{
  "hidden_size": 256,
  "num_attention_heads": 2,
  "num_key_value_heads": 2,
  "norm_place": "out",
  "positions": "rope",
  "rope_theta": 2180.0,
  "attn_scale": 0.0884,
  "init": "normal",
  "init_std_qkv": 0.0312,
  "learning_rate": 0.00175,
  "lr_mult_up": 1.43,
  "beta1": 0.9,
  "lr_head": 0.00618,
  "warmup_steps": 278,
  "dataset": "wikipedia_en"
}
Each number is 500 + 25 x the weight over its row's rms, rounded and kept within 0 to 999. Layers, rows and columns count from 0. Numbers have three digits each. The size before them is the row's rms in percent of the matrix's.

# k: layer 3 attention key, 256x256, rms 0.0587, rows 10-56, columns 128-191
# q: layer 3 attention query, 256x256, rms 0.0614, rows 11-56, columns 128-191
k10 097:508503508506479534549488520519504486512503514445482524491493493537523515498463526463508536458515498520480478462488520477502495531541518511532552459519511523562553538498465510508459505494462520
q11 099:498493519541485500464463508473482496531536554531524500463446487514499483516493448472488509457489515544482500552527524458469495509491516505486458524464555498499522496487534480515484480493489521
k11 090:492475522509434462498473489464509531448536517493510486496506514515470512499481483503475525509491507525445489501529564514480489525493494549506561474569493465500558489529512492482478471501457533
q12 084:490505515529503473502477492480492457468478496493536479534477506544524488482513521513503505477548496537521500495490513510505505465498490533500493494495521502496535496548484509470500524518509531
k12 093:504503468498562522502511534525528496499536509580489513470529465504501500456485508515510505530475532507471541531499472517503518511445471479501499473526504517481492485473512491536553490443513519
q13 112:510514488550531479484524530546535509532440492497514488465486455513474520542489473444537508542488511493458477501514493531496457507498502489469521527475491480477498492503504521461504531537507486
k13 104:467466498482482481465500482440451504452507504496478492489476507459518519510502526532490503508486477472519481485530482513495504488466501499498454558516528501504493475557494490493517508565556465
q14 124:492511467471500493487534529513497502543521496492463529499471501483478575504484556547502492502518485508500499486544500500496507470518528499534499473474488464518508524481500528525511498492503483
k14 097:513525516490496542537500491488504492506469518475486512535498539466517476467503484475525520491485536485479491496445508453495530505548497534507480491484510515474513512448452490544480488500493509
q15 112:512485496490497500477491511453510467496535499492492502483495470493496500464486482497490499486497508516469510500514497492473577493468506506497480487531521559508514514468507462509523501446469517
k15 095:491497491508521529531528452506485531498449498508515480500502514495481473491556494489492525520520478502474470501489523521463496508533457524530508450541479463476544512473486500511505439500432550
q16 106:505495493493458532552507491501470507484529487503500513522524520501497472475517536519518529483515514475517533499462486500519568458509488511521527489525489552474484513519509483524496489441477495
k16 097:484504458478537535524462475570498514527525486488516522507473488528557511508487474503503473485535496548497502487496494473505505461477494494500515484491508501524500535454518512533488505483473512
q17 096:510493494544504505484485531498522473527457490487518501516537487510512516506539502475467497507563539481485508523484547539514506516526466477493454491503488531518541511526472489483482485558492492
k17 103:474479513520530513473508468491494494484461503521498482508514495501462439491556477504505494522468520478524515481491494486473508563501470487523500497490482524461527521458521466496479454445476541
q18 100:499523522484487493525519493506482503473491465479503506536523513513494515475500558493483516474521480463503487494458500513507541508511527503504501462545507501508552541500470467504499503489479479
k18 086:498536504551518532522485496496517482558479535535480510488521485528518443526520453447527418474554530482511506545510511495511498530483519504499477492485497532524457528485492493493461537449507502
q19 099:505490492487517498497477466512545502491511474523495486541474546467495499481510511560508491494498478499518482506490488501521518478502552495534509521482472465482446471489544522509531471440548492
k19 100:482523515493484483535488536539458515538499498478524539481495495515503545511494487520496475475507498489514497481506463497526502484493531442505523473497517504516502465511478512492527544511525494
q20 103:488460511518469516473481544504573470500483481497510491461545528479477478535533473527467487505484531514456481516501511478484489502516442499459521518534504523464451513537507521520500515501554516
k20 089:514431518516520487471486480513509491501485499509520497504488468479488507501493500509523512519543483480493534525464545498466522516514498524530496497485459527471540484483501508485492487497441503
q21 113:518495493480530476481475481522462459515531528533506503484463543483533513451490451502529455483498471477517498494522502483512537504507516498489470489443572467525451508495494512463491501490492506
k21 098:490467521510464522515519510501444558462511491452514503460500487514453496531540489500485545518496493469479501498497487537488498495512508510519530460530442496476505495543504515456497499510455500
q22 107:547507512458504480458460501519541463491496485492543501494490534497503520514496458513525466513508458511478479473516525470501432512479506501475472499462485445486446481473500523505525499547522488
k22 097:472460495543463486458480517490525509492515485503484453470451500451510499508526530507471502508496497456496508482481491493490468505510498521523499548511515496469497505512529487535520508500526495
q23 101:471463466514482471481494534522488494508514534505482493495509458523498480509510449474523479515500522550465488525540492498498471468482486496475498525491506452494515482505513471492509528459478507
k23 109:500484542490489446460516445486457487482483450491520478476490513494503494512511495547491533532459519487509487472507521494506526490515461508508495517504480514487503514504474490467493462553495456
q24 100:497504511512496521501512493439492490481498447476491505512483536519505492545545525539471481490552483499527471506504498574484541525503480530500509493467455491480489524479468503502504475489490485
k24 096:564541466510504522519523534500504515535497528529506496483543514479494462474497505475505473517526493525506492483498503494492478460499478468498486521425493523527457505504495464532555533481541478
q25 098:508485485549490479478527506528489447478496483464476496512534458544506489527531488450476484512504536536496500526497553521472497532506438510421534515523451502465518522517529444503452525523493512
k25 094:503489515540544490430496493539555507478497488503495463532516467502482489485524477518539485542504483502486526467481534510534456496530477497498494503474467501481511491547513461481515483497481472
q26 109:495502546478478531516486495488523548493465479486518518498502521469495511462502563534510504484540492496493519466477514505505534469517502513544535473530466525476479479500488543545492489488512514
k26 111:512546499502514519546505533510471499538501490479517552519493517529521533521436495494518474471479498499486495529490477475504519480516519475505517466495492483522507522464469517535483513490471547
q27 092:561528491477454515467475501465510482493509499507498545511518498489459481496504514476493468523515539502476548499539521481474491478517486525468521484524496495480507485498483506528519526542467478
k27 098:488494483494474483493520477504557513491525453455471499528455486504495494477487532499527538533503520487474494492438524473477467530546495539520527495479477516455521539463497480531486485481466500
q28 097:489522486516546500521510524559490504532476488489523504525476508528570538465498518491554530469518475445489480470465505468542526513491537487533469456488513461489499493474508483492476496494496530
k28 105:497555504461523534530495496476463508511494522507519561480510513544505486527476518485488474480500520531502522545521479503544539505473514462463467495511514516566509501507476489478493536523531454
q29 101:493484525524511489491520508494502484493484561539504470487525467489476473523546465492475504507458491468511497476524515517468493552502495496488479542485510498484464500501547502476492480494531456
k29 098:497444521502498469466479465526507496478469476488485444502498460476487458508573485536493501532523493481507486470479528502499525492510496502525495516483473497440487483530532524490487478505509509
q30 091:498484483507506486467556532509497511470497502535454463447504491464489509516514444496475476504498489536505493506529488497470451528501491487486487541482508476483479490509510527479501528483506486
k30 094:504461557552512492454504482506502474494495466494517450518496472474476483494532482512512541535492498492488502484474530527478494481526492538513489542456488494453485471527530481469490474528502481
q31 112:458500476501541511489478537519551468501527516515462507491485460538520503458467489466490548512460521532476522500508530473487452527519507509478470507495541510498536493473522451530509528486480503
k31 096:484476470500493482496493473471500545472515521497519572491505526504488508513458516495470517496462487505508492540516520509522512512464525483462488474529541496543502488524464485493510482493521460
q32 092:547515516504493494520469494511509501493496499488505536532516505524521451484488496463490530456443549458511521510469529476520530551474537499483516502549505507487501475507479477545473451491495499
k32 109:475495461521492507520491522518543520509546514449495550470455521538520517500454532456533537488487484491488492497465492467495454518495511516500523449540522478519530526497489513499488505489450547
q33 101:487498492491457494504498522479524481529506537519476519504517487506523487484468528490502517491521534529453516526521514491492512444505484511481504498560502491496547491491532498543476453428482512
k33 082:492503481490475510537475471487504520496452512487498521487494537481453475546512486454485495492480491493515470520511499528511510520505489462472505438505508506530513487457461472458478501497457492
q34 095:533489505501509528515482494556519547501505486501576486500500503473500491511492485533512519515478486508498502505480525513481505450513484520492497483508471496467492449519511537498471481502492509
k34 087:514518508477496475471517500473477500538533517506499557522479477505492548505469506491488491453500472462508507499522494490474555485496520494473516511527485506496534545472510509492483529511491474
q35 097:560490504480531513495476466460513466471457531498472495514474503488460487474504519524489519497522485475530492469497474512502561509500538501505455504488520533495493488530505465478483464524507501
k35 094:474489455512498481490500520486500502516500502557485472539508495461508472495528448505489460485512520455501474545465509511489525542474525471523484525469525509454476514472534478486514514482545490
q36 099:474506474491523449516490477463487464457520503523478512500494487551525506456479489474485470497474515459477484514471484497523541547474533490490486523510534526519489527516501449486490515492508513
k36 074:495499476531533524510479531482492534474513512543485496462524511489488503503543491486482494528471463510479520511526455538490458498459521466529472509508536444477495498511510478488541512516518479
q37 098:538517511455476523518471478474510484489475500506497512521447470493500448476487531496495484514510504472544517496555477501522534501485531492490492501476528535510521498497493491519504501526488493
k37 093:509512460509457524513512533493474487501508514540476516492539521484527495519523459523513461489475494473506492535486477498517519556459476503507473467523534473467449538451494493523509507458544507
q38 111:500528508499459518528495526499519557509529478476548517489508519493492517497469536514533520497522496502481504499473492510489521479507506523519521457541482510497524496500498524506521489478469525
k38 078:539559462482509542525523484519478502518509475486526544532484506516470515499468473482494485465490487522495498533534467478513507471487509476466514474517505515524490518480469535504488516530499480
q39 089:523476516470450513491484521520541448486519504501477527542533481523515509514503485478502473456496522538487522511513529494515493476485471506514533514522481511492527481477486480532486495468490505
k39 113:495514491501499515536507520521507495510491489454530584511469533516530544476435544460508552495465498519469513511491526464520502483485504503491545441526520507529531519491480502527472479508443514
q40 150:484528509492478537531514525467522509508484487484490536527499520512509520472473545472507522487514525498487525522481498479505523483530516514513513457531499508529544525463489527543487502500469519
k40 099:505563462489501545545531511497489498522526485502501539506503515505496520486482492481502496485502522514489483517488493483523512484488523502466488480513520527528500532488472486573495491488509509
q41 137:500490492502530494492520517510481473479498522554455466506480500495494480510524439523472504495478504480520496495503505515480482525461494492464457528463526473448454490493498497467506509518528462
k41 079:479449550505472470462475502489496487444522502504507417476506476486499499514535518517502512520498509490519509506475543511499480516513480522521501554482508517431478509520536485492496503516490528
q42 096:522487484479517478505485522499508459517507475493526486526463479517502506489500511569481488497522477492511453525490521516476507471537492467521520492525464498507497502489440475483504497492469548
k42 079:517521506473504528524500480474486472481472513511506523528508508506490527501489536485465526494480443496526517506536511490530509489503526456461518503543525534513498490529511466503512508495491511
q43 091:554486519469489497499466451464502497491496540465477475519494480472456483546506496502490520514512479507600506516518521500486510471496509490505529529471493545484485492510501517490497437512502499
k43 083:486487546472477476465506502492492497480506496468446470527495519477516509475475513490514507489495516487474535463481513498462508539503485508517532484491491498476536556436531525535470445481469539
q44 099:486514472519534520530535523527481454525502474496532534503427488516517557528481488490507508525491508516548482532490493501530475517449478484503511508474529457550493504498491521497481525532505497
k44 092:481499500493475478451483497450522481493494537513485513454502486509479509466497514496518527504503507511478515484523565483542465521478484540494463531526527495495530472488497489527505490531469500
q45 090:504495495471509482495489449538502468520519488516488499485486475461515497562493493510474489519490480506522480487533498476452448492457496486525526536484482474490515448491481476450494453508498503
k45 077:469454558494500476458481501487532497477477534474505538488480514507532524513482538510501515489506513493520496497498525525496511521491480546523551523503485508498531521480534510499452459555425549
q46 100:526471497491529498468516491484538491499520493541504479532481522547495502508499481502442520482477538499482500538454556484473495506505447485466485508540485468480509466488502511523488479489530523
k46 089:520490533506507468538464514503542497455490508446508547485432494464501539548442540482507538499481496478490501476507535535478475504491486487467552462536474524470526500551528503456513522507461531
q47 087:434471517468528500461511480462480513472527513519452472533493480504510494515461482485473477510528491544526536489511507475482474535510457501470511526482500489506525516490463480488501509547486517
k47 092:512469514537499481457521508478521545445476496528494479502512494478473469530519502488486525530522492465499517451512538495470456525497463528502530503512437538476511497508535494490487448508508537
q48 096:425481512545494498490510517484469482508449513484535513475503499494522489504468497470529501515523481527497526507525459549516483477483544504505496527484511463523536511496476495478447524499475485
k48 092:489509507505467507473496487510452491539486531527472457490540461532497428467546462520513505522516485489519490509538501513536550492507518495489473460488500493527465488488482527501475488504488521
q49 102:501500492489486475495497520464557494467507489508475507478548525503498500471497510526489495489511517494445476534477496523488487502476485478528517512563506470475453505484508513538514447438526505
k49 096:500507514496523481510447512515487467487468501481536479466479499487457473503507506470492506492489489473512475488503502465489478476545516467508514483466520498495482483527520472480544526508485502
q50 095:486531492516523491542537509507460514525480490490520523495527547540494519473514544490505481515484518450474487512467496511547533520482491452508519477556534483497492529519498517498492545516537472
k50 098:487535481499515508456478516474497487528552520512492502470476471540483475468500481485493514504518495564500527503497462475522502466499545486487445548495541520505484459512486480512537508483524499
q51 084:495497494490514486529491517542477517560510497490536514513552498498537520493474483486524476464503515528508489500540481490520499497490515454537510514501523485533494498514467446482474500498487480
k51 093:451532506532493441437495509506445469488501514523514515480459451514510525501513549432498523506458522526503501542472479496512488496502516499472484517509552522523517511481526502486498501467482485
q52 093:539533555529509511494472461466507518500475485479493494520489505512464455501502506543504489504501476486540484457448511509521531498505457479491513516533480526484485513501481510525456480482516517
k52 089:534488519498504556566497538559500540518507498505525534531512517480529508528508475495524461500506484512492531493530501524491509522517516482506522481547482475481466465505495550442526560487501514
q53 080:538496548540505502499511500512510482468522492483496483477513504486514465533539515523465525526470492517553484479510537495479469533515472540473506508454486499473474501483508510530511483498518490
k53 086:542471537494514533509503505538554550479503485493519462550501549498514500476510479507502523480522503459503512450520533526510473483524489533499542480485467511501529489521490540499478482533493510
q54 089:505495503470512509502483536500495473476544464466487509491519504489516518525524463503501466540472495524533484493476505496505466544526466482494547528440509475519435527553439517483519529550500489
k54 085:482466543491527502459498505478505522469488444512481479528505525518510549463474545525494573529514525503483552477496511486508476508514513542480460532476506530502529503527513479548513490536472485
q55 091:557500498518496473506499494494475504530532510495478491499516519477476496507495487515484521499463497505558483520430512473519538570484513488505502500520519514453486485474519509504479527531519488
k55 084:490465506500530513489507501487556500528565500471514474495465517516503535456466547510529518462537512522475509457478544471486430491535518524516505524448529487538529479543496497509521541502547487
q56 084:525511552497526471484490518472504502475502476479505504498550485468479451464513509499504520492510483455496521441513513513512486553538497508527484513482486523465490496501458510485486507492520523
k56 085:517470505485518509559507489569489513486528491562497495531490548537518534516521489559494532509515480522477541556492468498475509493504500516490482500513480481477487490541510543516506528498471524